{"num_hidden_layers": 13, "hidden_size": 192, "num_attention_heads": 6, "num_key_value_heads": 6, "head_dim": 32, "intermediate_size": 384, "vocab_size": 1024, "hidden_act": "gelu", "norm": "layernorm", "norm_place": "pre", "norm_eps": 1e-06, "positions": "alibi", "qk_norm": false, "attn_scale": 0.177, "bias": "all", "tie_word_embeddings": true, "parallel_block": false, "init": "uniform", "init_std_qkv": 0.0293, "init_std_o": 0.0, "init_std_up": 0.0293, "init_std_down": 0.0, "optimizer": "muon_variant", "learning_rate": 0.0069, "lr_mult_down": 1.5, "beta1": 0.9, "lr_head": 0.00751, "max_grad_norm": 0.5, "warmup_steps": 200, "schedule": "cos", "final_lr_fraction": 0.1, "batch_tokens": [8192, 16384, 24576], "max_seq_len": 256, "doc_mask": true, "train_tokens": 95790000, "max_steps": 6086, "dataset": "wikipedia_en"}
Each number is 128 + 32 x the weight over its row's rms, rounded and kept within 0 to 255. Layers, rows and columns count from 0. Numbers have three digits each. The size before them is the row's rms in percent of the matrix's.

# layer 5 attention value, 192x192, rms 0.0503, rows 73-191, columns 96-191
101:155120121166099125148098120164115143114165098202090136145121079074085162098067114184095085084139114141176157131125155121144203143115143180116138063087078117134152108049164107108131102102133179099185171152150102199181116145093119133139066112095128118088125091151157173114106132170142138121
096:134071146112169150121100135109088105113083134136141111149126125191240101136155136128108228137123155170117110109134119097146138134145066109131131126056123143088196101161070105164129165135099166106075077147116211077108142135140112152107148105151169155099110104098122209091139133127141142132
099:107107121177197110105169196171209097072136123168113123155113156148089154147161092187157101116162098122100097088130061094131198071105126130140165115187165134211085093113162080129125080157147100178114116096158100104125118173163159135162152080124143141228106104099121093067105153189137141116
098:087100146134097152119222115178133082122145153125142102039105096088136115181104152135108139091147127172114101150105118145102096132125101092119076128151152188116098102075146125154133201141112083154050181092146135170151126117186097175163166169125145159142101162133128149123069055098145113084
102:117163111162158123119066116096145147125137119116085094108132116099086135128104127121147119183119080072101083156140112067127081076146139084090125070118131120123138083161121132098138048168180151079104132033160169095170144137144127133118141176154141117184124100147082097177144132126165176109
105:130137090155142108131143167156152110152081173177156042159102127135083110080100127091100155174109139171116177105100132123083108129062135140133118051115183130154114144151124119102194129108151163150138123123159132130143156125066085105075134085139198106143127102157189139146108085117065178148
092:095177170127034101137104156130131138126140100179130080159123106141147122106080113154109088151109145133088153166146099130126158118133138130172127192128114116151150132169144093090071139125110157188135123174135142160142173125130101110099084077166141109130184131111179096064104166145149139150
098:107159180145120093197144168064118082081090117123111120054124117193084075106109067140135153154054141179141103113095146184136081127137155126084178129158132162128157097103142205141173112148126119098129125097060138142100172177170092131129113112099114144116102182189161097117155091165145129104
094:126115069119135127049154168121147166067154111091154093097099114115061146121138132139117149164105134167061134175099101130143167126195099081082141069084122111136074144177103107103124191139139104105109153103124084093100121165131104151132140149103140159133109084148094124125144126134118160130
105:108121129123089135098096172112113111166089098132085138114071174159106136125099152073134142143113126135174147061117096160121111140115160132105086104148172108152119126172157110108119092167135164086139093165165184182127080098081063126118173089125072134075119135151133019192126121122121163135
093:214122121135202188119092113102191097168162105121183124114077139142098147102129119072159133195160132152102151120139072124099113107111197158167111134081087128104140191149120122129096174098151176128142103111111100147093114168053111144085130164149112120109056128075141172105124110133166152192
097:103121106116152094133109105136119141149149139120107071140155106101145146081191147105136159141107105109092104157153119079113148122123126083179092148150129104112135127223146147140137122110156183134119166158146127116044074122148152126120088179099117139132148114168183130127191156089108187123
093:102116133106176097073181121133142143082157120117154106105130195108156127205127101122127188184095121092160126107080126121134105123055117125117142071141150137132195159044175150126135120119077116064131121122065142147048131121116176116104135132088115147129126102164118197165119170133137166162
099:122164090144106128199147166160098107153125150158097076147115106137101133123177107132117104164109072128076145133125147137140095099121107125140183179086153155176071132196038129108127090124179198128149085112108044148093122117125087158116137090143177189079184114132171100109136162140158119147
100:137088108154098147112135161135081186089100177167076126133072134093107155119101071102127166124165118072129130120096133153141125101086079134171133080153135132151149133091142071152144091143095107119137104129090114155109126148144106196135175130123157097161133123111189134176124129150151153094
093:148189152122118126085029081162145100122152116165108149114131137185142189135143108154089112141114090129145124130127134177099121185094102173107130150125137074131138160126191144113183130115087103136143169163137081094101148174075122171143167140147110150142144119040172181157158117107069081137
099:130126150164133118060171187142146159127207129135146121122119105117124047137149096150095147152120173138174048108122111112158114092130122131092093093173129135151127120108138115100154086099170050098138142119093161162113082127167151161079122184127171165141135168110170137193133160142113146176
089:136154132150111147076159130181133119155134097112129113089099096171101156185212110120181118193123135144144140116205137161133108140149147094097099143133078142166074173093093150137165155146129122170117089122075113157112134168141097112155130106166110149157119068135132100155075162134110161123
099:143112100073195155109120114151145162127137112163167157146080125124096130092098103095139090119123066135090069109111178179151128130136103119141148123184094145050133071183130112168074133148146166125177103130109172111196138098130082139207118148088122101122065058123122162129126142109174171148
105:129125097085166152140083139125086158151103134140081136170082118135159165139183094146134136145059170143092090203102133065136165174117128106144157108125079123077119131110141117139138130095150077187174152171158127135108110147130165168051115097179105148112181114134125100086184196091096148084
091:096117162116126110102183120128119051133132088171193095169097117135128161071097141145195137071121192150142102155148172142111139125063115113070123121169171119100139160133120127158115227168175170122151123107133125147095137123138103124086079203162092134126137112102161101123177108140135127134
096:133081133169133158157115078093074098135156100137117165152127145137114133096123133080093099164129120118149111116107140131090180183193177177117171157119148062096193087166101061091113071159129120197120079127069083172089134082107157112069104148148070090154113152127154172149116068152086128159
101:099139106093120181051151107168117103114114111135088125228103119139143146129124121097186097165113157128097139117109092158098127166089118149099156180071208112147072121109188119114177142072080147111144125105118132132123122125127121130143138052165133130167170172089117148111134118079058203105
094:115087069124178092121139129084135160166126102167110086112120126087056118095178074138179157135076103103078158096111115184125136076111141168169112111135171126109096147106144145172137124092111155184124169160110140121114049102139121120151138120112164137154171050116100173099105160103125229121
083:185131121156146161100175169172125125166087111081142068124147139175147128138149153186140151095086121119114117126133079094197103138140156135130150079110128118116164119090123120156118122135163091018121112145117160112121111143090091097142094041133107127118154070122141120110127192102091079115
098:140097142150161085142097179147083062172102094190142072126144121169156147133139104156077148108115060093141107117118139047131114132075155246118150142158129104111145153119128125114099140120156112165126103155097192198114169082099088115132133123163137068121145143103155165134095059165157125167
089:075082134109123194157126180178120126113106150116130149058109098138143154146082127171115094171185123124188194102120168122046143197059145149140121107117142122146086117124170142164181158116138091095212095111098117131148120205128162105136192133095124094109106193126152113118107133141171114093
091:085084080102133103190124142123110173136170122204076109112131075153091086110112137112162152127135122142127064076144135097181157082061133088100091117128086150152174180185186135111094143091117155098120154119139115143104195087173177131107088111137184108160079133184133117079137127153111111156
093:114092140121101115094092162069124088122177186163122100127122114139133106136138149113142137096108127159135175103179097143127070150076140123101200098127203203132138161175121106148154148182150081176186102121139134138142152103156155095139067127189150079096149109109151113137169179099153095066
087:176077135138156134096147170121157152170123108081149090082189091113114084142141098122133139133159102135084094131113109108133071123119116083111145075101087175110079146091155205140165161142115107138125180096083108152139156118130113178195194066119112112119135087101117095185100097081117116119
085:080166131138105115112151107127190166118160046220106133173131137090143161084109164136101169163116163115119156074132153116145101024095172096186162153186138075136116114218175148087123121100120078116158167164084137118144162143134133114078125112125118158129078140169134166117133131076110121151
091:202144153054088167128101131093115134172117123098118097151105119111134099140145129165061087129146088161120127181123140093110112163181134071176125116173145144124164164160098111100148143084086070121131184125149125151113122080088147101127122103113121130183175178163167082177136111085111159177
095:045187142121141132079187137149133103115104189109089156100070098145122161064084168112148124092144216135154135119166152134116205135126162183107099150130153035174113195160139101145103142158136142128108105136153126106149214131129092145180111095050090126078129122164173082061167150105122137111
099:203157095150085138130115150163158079182133176149148138136151103118102121127140110099107135161208159114143118074159104091152070110184167126126115153118082131183117159101069123189089112143168100144107088131156136145102103201159115068188126169057144124118091121098115182207175136093141121192
095:070137108123130122128163061106177092085147102115134121098158149099136127100109089115191129102108082109131151132118120126175182066150155088177136147100122113110077151149079097153166147159152129161150108070116149148147140126154105097071135199082083098164096085162104130078116126119220110171
089:125126099112125122095143125150057123154129094123118075122093129120075179073082098119105102139128143136111147118076074165105157130101162118072107188120127121170143130175170224119124192109176172088183139165180152167155079176127109136146148099110148178106123127169130094156169128114105063093
084:128189094175152065136141137111148161128110118101191070144117121149138169113045163095157089156169038105126119105172167117108086117158103092128132147153111217112109117139178143147136176118132091102088118084157146086150171137083137143168075042144120152131120109124136127118097139109145153120
094:156141189085092118109143108103163146157139065150104110120153120137070142153154145161178175179136159146120117124098104150180094113160134082127078170115164112179101132123118122136104145077115166122097178125080071153147120140095121111104117109107122112114128152189096108104084091130188141070
094:133135051168145148130117141067144131185126117084174136140102116148100166168085088120121140153144176156118153123101076062138121140150192129130132153137136094136186190157136128137125140162170179150137063092172121112077173097107094107169107125162147125142132121167161056137150066127136112072
093:113062139119115155195133091160125088211098149106101138095156145129177170122172162073124157139129099140129188076158090095166125099062093124121163109131106110144073137153101216160115122082040120124099151144131099092083082156169145165170133194083075115136115173061151058101129118153150173095
093:086118120104157157102152121132116074090132059140105160108108101124116085132082145116166166184164109162105103106131147165185094142128150083149126065151091135106150183177113123083109136112088255144171193123123175170107179097111047127123107162099196109110178110164109106151078114219118176076
087:051078106097119170108097136156099170102144119109129112136130163158081178126159122071180138148110113076097054135149115129091143122100130092110121120169136179146077063152147101124150096138112044081180155153152100143079110135168082156098150141143099112110149170131188149152083131171096107109
087:158171119176174128122099144127086094151143098140135117106149109148110151026078149126076122155142151160151125187111111128144105103094130113158138143179153053096141117187119120192129144148095103087120095096146140108129121056134109121125067100155110067154133075142165116135155162122203119104
099:154089128149182119094190115121156166204143102166101130118184147101128115158104077169209125153189135107086115068102094092127085136139125133166100147145135074116121114125071134072123076177077128107168145146068159146119127144072116114128158147181137102177092140148069114131110099150134123165
087:126173102129147084179140108147109161176159108151112079141038150151169119129121123068062168189109153122103134131161147113125140096110141059120134194131127151172091116143101150147117112148151129154097150165133100195099173151097170087151132080061100134121132082156118158111146129078126133108
088:099087130121129065070123171090105083126129152128155129048161113123167128181168092126127151114096120143134069195161096086157141153117077097134144099132173156128110169113107125150107195115140185130073125134150134029112106107111151131160106117131125125146201159093111118157088118107129083138
087:136157113164095135188120118179106143196149153185148166140118189142103099112136133175118131127144125180127122152124100032136129142114098128151171107126160075163099162106108188103154124122043137143061165117127141135159152162138135161131119103066139158121103116161115136063109146140093066111
083:127125130150088128085154087130107141104088173188107181125148133128151157125168156180113124115096149163116168159165174117134108121143105054124141069081137170161055178106126136137132059140095090077100151124133125129146145175121074165165154096069077131184063175159086152140195174126124086129
092:121173137131134077067125174132133147142113126069129079093143099089137121134098103150130120143149082186063076102147111183051084126100167134118161174166141074116100093118128079104092087093220177129102124134112116145109163115118143120128137117208224116114136173124148151081146141195137130118
086:090189107093148104164109146099131143187136082179129122202114078097146171141117118108130074149133126073123120087158154112110136130135121072130147143059160147131159085185116158134164086119127198092117115196086196124167129088156099101131106200130069185113101119133078153187123221115103156157
089:112123078090112113195102165100066092152136095094140130149164133118113111180117172116079109158144130108143140139098148094149108180132102128120158155146139214080102136135082129095096179138175128122139064183085141120124148128167134113080158098156110104087117190159079128098083199154063091086
086:096122154152126115084183146125074152114081119067187116105099114080091119138160145120098135102100128109090100162102129157114143130113130162186150138177136149111057101080106115127167153160065174102136186125143174094169137150107108068111143102156127131136195082114150144144112149174104150123
096:152096133145115140191107115118083086075144110092150140093133146151138177177063149083109172101134103170091092130084101090106150102144149112166056103106103124149125128081142128157155175144104145135097210091120161108138183107118143113157141173125099115075088129137156181117184087128131071157
094:146117098098182139129136080149097139171093129145143130155124119124146105164129111100131125131139079096173122141074123104083093169139191065095156112119077080171144072080132118156146177154131111142071075179119149069083129174103122125171097164142085043120089072162125144166126091142076149132
090:184099059129080122185123124106115113176112139139087171112112199166131113088151102086134113164164119124119100112130113161112152083156121172165119127111103137114102156158101072061172116130135133124114095149121191176109148137144122146123131154194200126150099151083124118031164163173171207166
090:073121079107111126117169124086142131130115126149055159109159142140117111101111141133139129124157199149090154091140142121135170115122073204166126203093113167128121140169130108172104124138165112186184062096125141161145114105190106134161148111127135138136113155141136129140117110060129141102
076:155167141119185122156118070101116132145163165143127155119130157077154111164102132150101129133131164081067094135101148177156114117122095056105184191147142162134024104140124082166155100173063129084113126160128106085172169140115205111130087120098123152144068142098135093089120083129203104117
080:059117149158144125167059154127141135157127142048095148107137112077182119122121152130058105077172129131126110124136116162130153176103164082143082112136074061105142125200186136080134152128091156106122172136141129122137144127154174089148124206113102105097066188146157119161073138174148166111
086:123129153154104082168147157148097110137113096098167061122115180148070113108133173113145180157139104121126105152176106200097128095148121149149187091157126113090098125171113144138092122117125137162135180081105098104143144074141135097104089129141163093186097081064144157194131083179053076128
086:120151118130150104059122112055153135099115128161157148153076124126074171117134145112142224126109133162150119145174106117120095075122080119069132124118161163153124137117081066132155120109162233116101128145099165154121110075109077114118128100100148148116155115129068074223060065112145131115
084:116145075092172100153148127135169151119071120092133099141183147182167129148057099094141188128166154146104052116104104134131114130083161106114169081145127096170139179147078112137087087122131119145142117166108149122107165159118122167156145067099094097187117123139117151113133158101187118160
081:172096123085128172138086186127116083177142093134074209148149165138116145095134094100132123159086128145126150110154160122198107132050070116169132148162100116147149132158170164184117155083123157137093181146132102141133137151148089147109113143126091126137156175170120144079113118111110097130
079:024131098135113098091135093158161119142099167150094030205135118128072151188101122142114172123120119162146123150073138080131122154060089073136182122142079170154154117105125106150099094153134169126185076123132188118179137139068074129138126125113230192165093169163149174140106170113122167153
086:186117147155149169139159122119094105155115197136137082082050109157146095103135134103125080094135152144124128110081093071166143126140134130133170091156173135132154196104140120194132110113070097116127092151103120167167120129094148136186107131115165106136107111063134192159137109149152137086
085:134129161119122128138080152184115118061123074125108116097211114137148134139125111139114106170167144100151102194145096073076117092122087113093163121157160100159180107118144120135116094117085125115185114178103092121121111138123116177119119107125155134138144117129181106098078094179120106143
084:030155118111101116104112146112098125100098102118153093144110064140148094112110134172059136122111208114146133142153104123071099115109192111108151156179134160136171138159050103115120125101147170143163143141120108138077190115145071140086118095131104138128140156177125112100086109087148156094
090:169167142134103141116142127054146106088089175091107138063105086096125126190138109124129078144131152151097149128166171193126069173084118195161088131118126132124127162110092143114205161156107152126116122121129115183149093198175112165121153107114143139162165180139147146130116153135122083129
078:155097127157144074135107130103043135124098145200181151131129103172242132139046120083136108154161094201100108099098146125102074112111149092141168166130108182134152112111114122097115130148109150136098123176141103106114115160106116117129128118115175107184125113128149154131104081112194061126
082:177088132090187130149188108201162147163151148167092111088146111140116173119137043098136131146125072151203188131069174117043162122160094118129158150149144132152133141113129151126136099105102127188102159104145096096106072105171083130101167083104022128160132147129123108155161126084118132160
080:158126128190116115135177119194154154110131132095084107119138152073142134117161154141126109113128113092102103104186083094170116106112123131196056109173106091123165163128101116153135128110073157122102087090170111146172111136088191150149128044077161150177097174184110118122117151138137095119
085:084090130080091121151111161177134057115144097188135093068063134083166135159113139169130100135152134127103140142119067124157185137091159158151115126074165090167102086154129101087154133140147110164137122175123117134116143135135151104123086165108154112121120144140141177129060096118086132138
085:132200169159198113199150134109144134159147103099133154096145166101157166169085095096137074091134132141146214199144140143130115103147106115073112173120138060147142140061128110142149222130091118149159126131149126111143201122161148111104134114169126069132192125162061149114139113132136087126
075:108104152143071124145090157066157172118130140146121127160157072138064136125111126130140137152139186168139184102150097124103149091099105146147073121114090109171172079121120134183142122168134182147097140091176131083209132125148137141178135090094128122146154087132160104136152074135148125140
085:150152172135129123059036103118112158147141167172107109144139116115116097111159107126105106152146106076095121098117093113146148134153219113105077163149106136157159153137196161139167092109151124117140189092128117136146159141133109115129120076150107133139126166119110064143147129158068134142
082:172103092121103177182065135131137138105057108081077133111135166145104144088099120153147100138159167159124193114097128132110085131130136137112198176075154166166148160140133152153111178138095173114186098102061118198132153124169056167130149118119190111113179195171113114083092121155125179096
084:168066093127147174056125165111085120114147109102160076176157131050140142125053183122183086139164104145111115099130085120148121107101068161146164091111120163149133073106162151187113130131106151121080183154123170094148138065133160112163105121095088149153163155122135143127155087090116171125
087:147118130117122165134112152116136153100088086108121157098141117101156219094105095203077138149173147095152168108151165159148134151159145166118130179216163124153134147096169092107155185099083092127105154182165079162102089156101048133204155162057073145155122187109079090122112111106125131144
090:127121182137140137121183061117056143168149078112156173118140130125086105170111145150188104149109150173068093152114108092134164107152167114116191120126093136131103111018100128130117160142125116122119184116104140139133114136118060126114100109121116078165090137104132109160111153125124116091
089:149140109172183137143155137116165118151163156123152107086157127164130088108064077115077120117106129113183155173161154174148091115096161160167109162191109066137123113152114154186061118114102117105177105170127112095076114137149158153108131129113069104112137065153159207153134191126093124091
089:074145154087128071103062122184102127137171128133175133135117139079142144134088083201180176129146126135143071147132145143107098122111160180138189118156133159139068113148114139187089083136164141165123091146131142165159131136108126069076096120136103162175178123160126061095126121146149131119
077:136130139205091117193067114082096135116107144149129124075124200080094160109081135144119118107110112170112124168092135134141140167181126103102133065139107110074106170085074045087128099119097137151121065108151136118148086154084177124145093127122096099147132165081197114134129104124167103177
081:123141119175193110196191161112119142100199176110190106082107117161152134153084107119121162111177160063096081170112119117159130091132117148098134130191107131138130103162139157151068139125140106127069131143176136079110182102123090095164099135130145095146124096137132128122140129141101170080
083:148107092119135103111021158116106208150172144066114198150178152106181130131131100156145181130119098164142072142145160137132109131092109079161118129170149091110136054072104103066105106163139097165166190133107081147157145087113151141137109074069086115163109152120082132136120103111133170149
084:092141079123141127143150075084183146195145059117135164118103114098147089085107184074166127153115176079147123123180100111130110121123094168154107165219114187134142094114147200149088120131161138168151175127118135092109121109155097146147129110108077123147122093137183139092134136142116082137
084:092176164081108137131134099160114087117135119100108176167126162150157152144172070171125153094115101149169118123069102150079113067130118179128071195120133099100135098103125146170129189124116078149071135138087099091179128096163080125114102145170060130141183151116126117190126123184116142124
086:128067118102132122149100118124106077149076108120082103127100144147099143101170147075125105081123065137114174129123098101202131086127057174112158126142159115091110102114182133113125078145111117169130111129127157156102166122140112121113133154121032132167161114122137191121098141164135170164
082:148090147143190096096088056107135122129168119126158179071095129173133101114099163069148135113115170150097143119131139158136172151061162099133134108053123107103118152159094151166196097124072043189113146134139063109145107148174115120149104130126090183100105144119170154093104138109060153120
091:085137092098169153177166102125115098184149101152098127145135147094158146124144175126145111150117114141142069075066132133176119099159144167161163126081132128141130108092112136108168103104127130178106143190092145154097128126089152149084096119122158062086128166151074129150076123087092184168
091:141128077148134156143171101137149045163139212129116142103096175132075118155124146121109072149107090169148127093129132142069111127130110110119142132159151138146179137119128121078175092080118104159163122137091126163157136153133106143119101091122181161142134182165123067195176193132137206117
081:136076105058125110112123097059138112166164157179132092106155130135141080100086112124167128145186085132090128118209161123103103098073160099109099176089122130191089123175134091054126197181127164113093144110208167104111162096115191165161133105119168156074161110149150141159158088156080150129
087:078054094116157089146160102096127146140177160130070097125152091135117145171079122173142099149185080111121109132131148068164147171127158157089144175098083121133158111126157102167128101099086095097129131161124095177154131121147111152144150146132152118178095117113179149144110149155096077203
090:158146178091137110104105112096137162087129142051149142115114068087166161111110136140129114123082091129135098155115162137187182097141110094179102120190141100040133150145135144103107156090074186068146117114172106110114071126137098080152092118134153129114100104112193147052078137120133051110
096:177115144128118108072207133178158116125123123077147091108136154122171159170142119145088157153161108123165091188172051141100144174091112136140142130171164055172193088157120130155103181104145147135069124127097152074128140143150174168124155139102088140174112154133103105090152114118127118100
086:195132121142121072172105112101164175161117129118133136101170101114141126117130170151173218112172109113117155094208151058105138150120156113081135129082155151137168146105118073137093150157105127140072155142175068111123101132129087101183112101094060117179111109149111157132120125148117187115
090:132099131150120116155094040055108084151115135091101125182094106107176139141153127105159082164114135175129147065077138123166103095132104190099142169100101129118103134146113138132128141112140128151167140106119085125142212119128098149179102144154110083063143163173165147082168118135147165149
084:182102134145115109120101124147074086137157155121161120117066113164144123128098099147127089075095141154143135123121114183179134087077141133083083149173125145172126094108166176134186148151137179097092077051108158054127154172206084156127082111194113151109163126093167133149106106110074180108
099:143140128117158083064132147124111146149088088153143150060159100073158122109092109155073162087125159127141125182150131128130122153091139090111058081181152135181119118097218145090208143109126125076081157110157170127169116171127098130076126093117100143169113131151154067135097146115123122190
095:154167132110184107059158152153118118101132141116155103131139131125110111129186169082102170147119114161153169171089128132112168144128145107140168095135144132193143134124102183178157124100141153110058192089163097092071151135219122085098118122098087137134091092174155058083144154130144116094
102:116098133129103142144121084099076126136143115133096106154109135106132147064150161149079065116190118078136154139154126164154119090129106177124160171114100117086082120209161159123144164084127089102157134109167123213133125088118112174111096069147164117095137172116153149116151127152101115132
083:154100135145096163118117186168173136109086119214133173116144151188112122182090159238167145108141098128180143123108117110095111136139097124113136105081144142125122143108140086102108065144082125143109146157143176152163157125137121114186120098132163135115117120153090103127097127157118145150
090:148089093160086087085150123137089118152086099149147160148160131117139122089148183097070161140078161126134179203177084093120146125145125065097130069163128142161120112106128168147159130146139113126087157068162193124124113139168149150143084131140171142203103153148121086153137044109119125138
080:095125118140130154121144147100114133084122110157128151108085087139056073108121139109112112098075183105141110074170115135134188144123171178113084139103111143155154175111141080152167125127113131161151068161128175131155094063122195112183126165117122076180078145139089122136112127181103090180
091:122133139125082140085151159145122107116133126145106154051203125167081107117202118176128099130141189163085160155151114119139121109153127186169172109113129114142086163136107099108190177159080103101152074097101158162116143161089131137101117107150105113182122097149100132110160142087103174078
089:139104188112128109093158164090172115097144091123127083158132141086170142092088149104166151173102086184137124105121120154193072061093095150139137162163183210109187161134104155112151084138151121168133155113140062121102133119134075086130148071144109056159106193101116099076091122105171138146
099:206156152132086141075170111140137111125123155148165086077131095111134152119138130136110142147096129144093159128095117143155150127127116096128159084135131124099176114157077162198126134116087142110159103131110040086160109176159117117144124117172100157186117094117155140162131085084115049109
086:092148138108190096155171156105090098170090086067108172129096075081159178077137135089100079132123125110145141166147129113198158098169154178069116134144121154191145127090133161137132090111114130064181155133084099199101134101109075125183104083101184114122140131096101175179088093117136067150
078:111091140141113107049101141112159111167074089127151104146126174122124123058162182134089144023098166113145086169155090110135068169098130142134181151156153146163141136104099106168091158106157156058129170196169164144105133153146138112073132137111137078176139152101094170087098140087093137152
089:140146156170133099067162125201121098172138069150148122132175118187115097149090171085104133147160117144120110123149114090149127165151208170091134120124123130161147120123157107143124134123137124062099157167169156099100167143134099139035091137165142186149112094090120093103097129154107079122
087:121142128094150177154159090141141075111121141102099150120122190148139115159171071119095117156096130083114154115129094172048136143151138144157115107119147057123136156092131126145171130105140172120158188111136129093104093194101166103122161099110091099066102120168125104158176091081130151058
093:071155128112126134180106162110087147164181169097136111086071105153157115113087161133150101139133118108112096090109107173102141099123158103115164157171115057107086145131142091124129129198198130114156139104112048160100157182164133120157153105096109123101128163164151151156112165106093127154
081:173150171126176101129179138219088079130076137086103090111127100128117113200109155094092096148104154109174120129179159110105102135168139130064096079180126164163127115097093159120155102066123147152088099133135087118077124188157144169116161138162114161123079149098157183116175119079169121193
091:137189137118131146182115164153080107114088104148127193159140148114130137140153201139039086103158146169142108171149117130146112114136101184136108131097118167100099137099187136071132108093162178144157068110113100141136138135106063151144113209092108114129199079150077126117120108122123083060
096:152125154200171131100143160102130116074138134186120108155125135130151161103163112159139159147147156122114124156122141125089116162129149100178112151084103182111138124101124111096136169127105163144144086158138147098128110122133140105095108166113084144156032057187136120167089116113086162114
083:142118095212151045104177098144200109082126143113134096101223160184062144154063185156107167104160169097153167139173113111073153118138140150134130084122160159109139091140121150120138137068136167093180145159140135100116115122119128157138124138141119127168102100168130178151147130130098091139
092:190078097111096092131095112121086165122081123204128090075165106052100134107140148098065098112142099101185128125139072129160117167129101130106104128166125126118119149130157127110123117142136132156163119103088130214072172148138164175123122103096178153093193178103079092146131138115177145152
080:138159179146091151099088123156158197097118100138172089194108121125145175084129180128104169153142157117063118169128193106131119121157112124224092170101147072097149138142114135122138151148098131169091074102122137137092115103135133150154116161139152148112082155130183198161198104089120108105
086:095112139158118109140103168080135127123103083097112159110117067128124120109141101146096112140137141139152173091101147142153125127139088136113093122146135173119100137163179146121194042152130168128178131106183123101140108105158031170141126084120093165132195190127131129113113127139093078098
092:097140094118158098102137119100163125108064102093077074143166139081157153103105110131168106122143171117187095130150137166172156130138132179096132142159132168126101118166153133085141190127137097138095136128211111163082093093149157144127127145179178136096172120188075137080137196151077127088
089:151095116146114091117130118145188145123106121147122069120147158109159093129141092165106137121132172161157076157116095158118155166071129065085167143123149135174073126136140090117128176126184092153135128126128159119191152148088145152081137136051168211107149135189159169078120119127095085108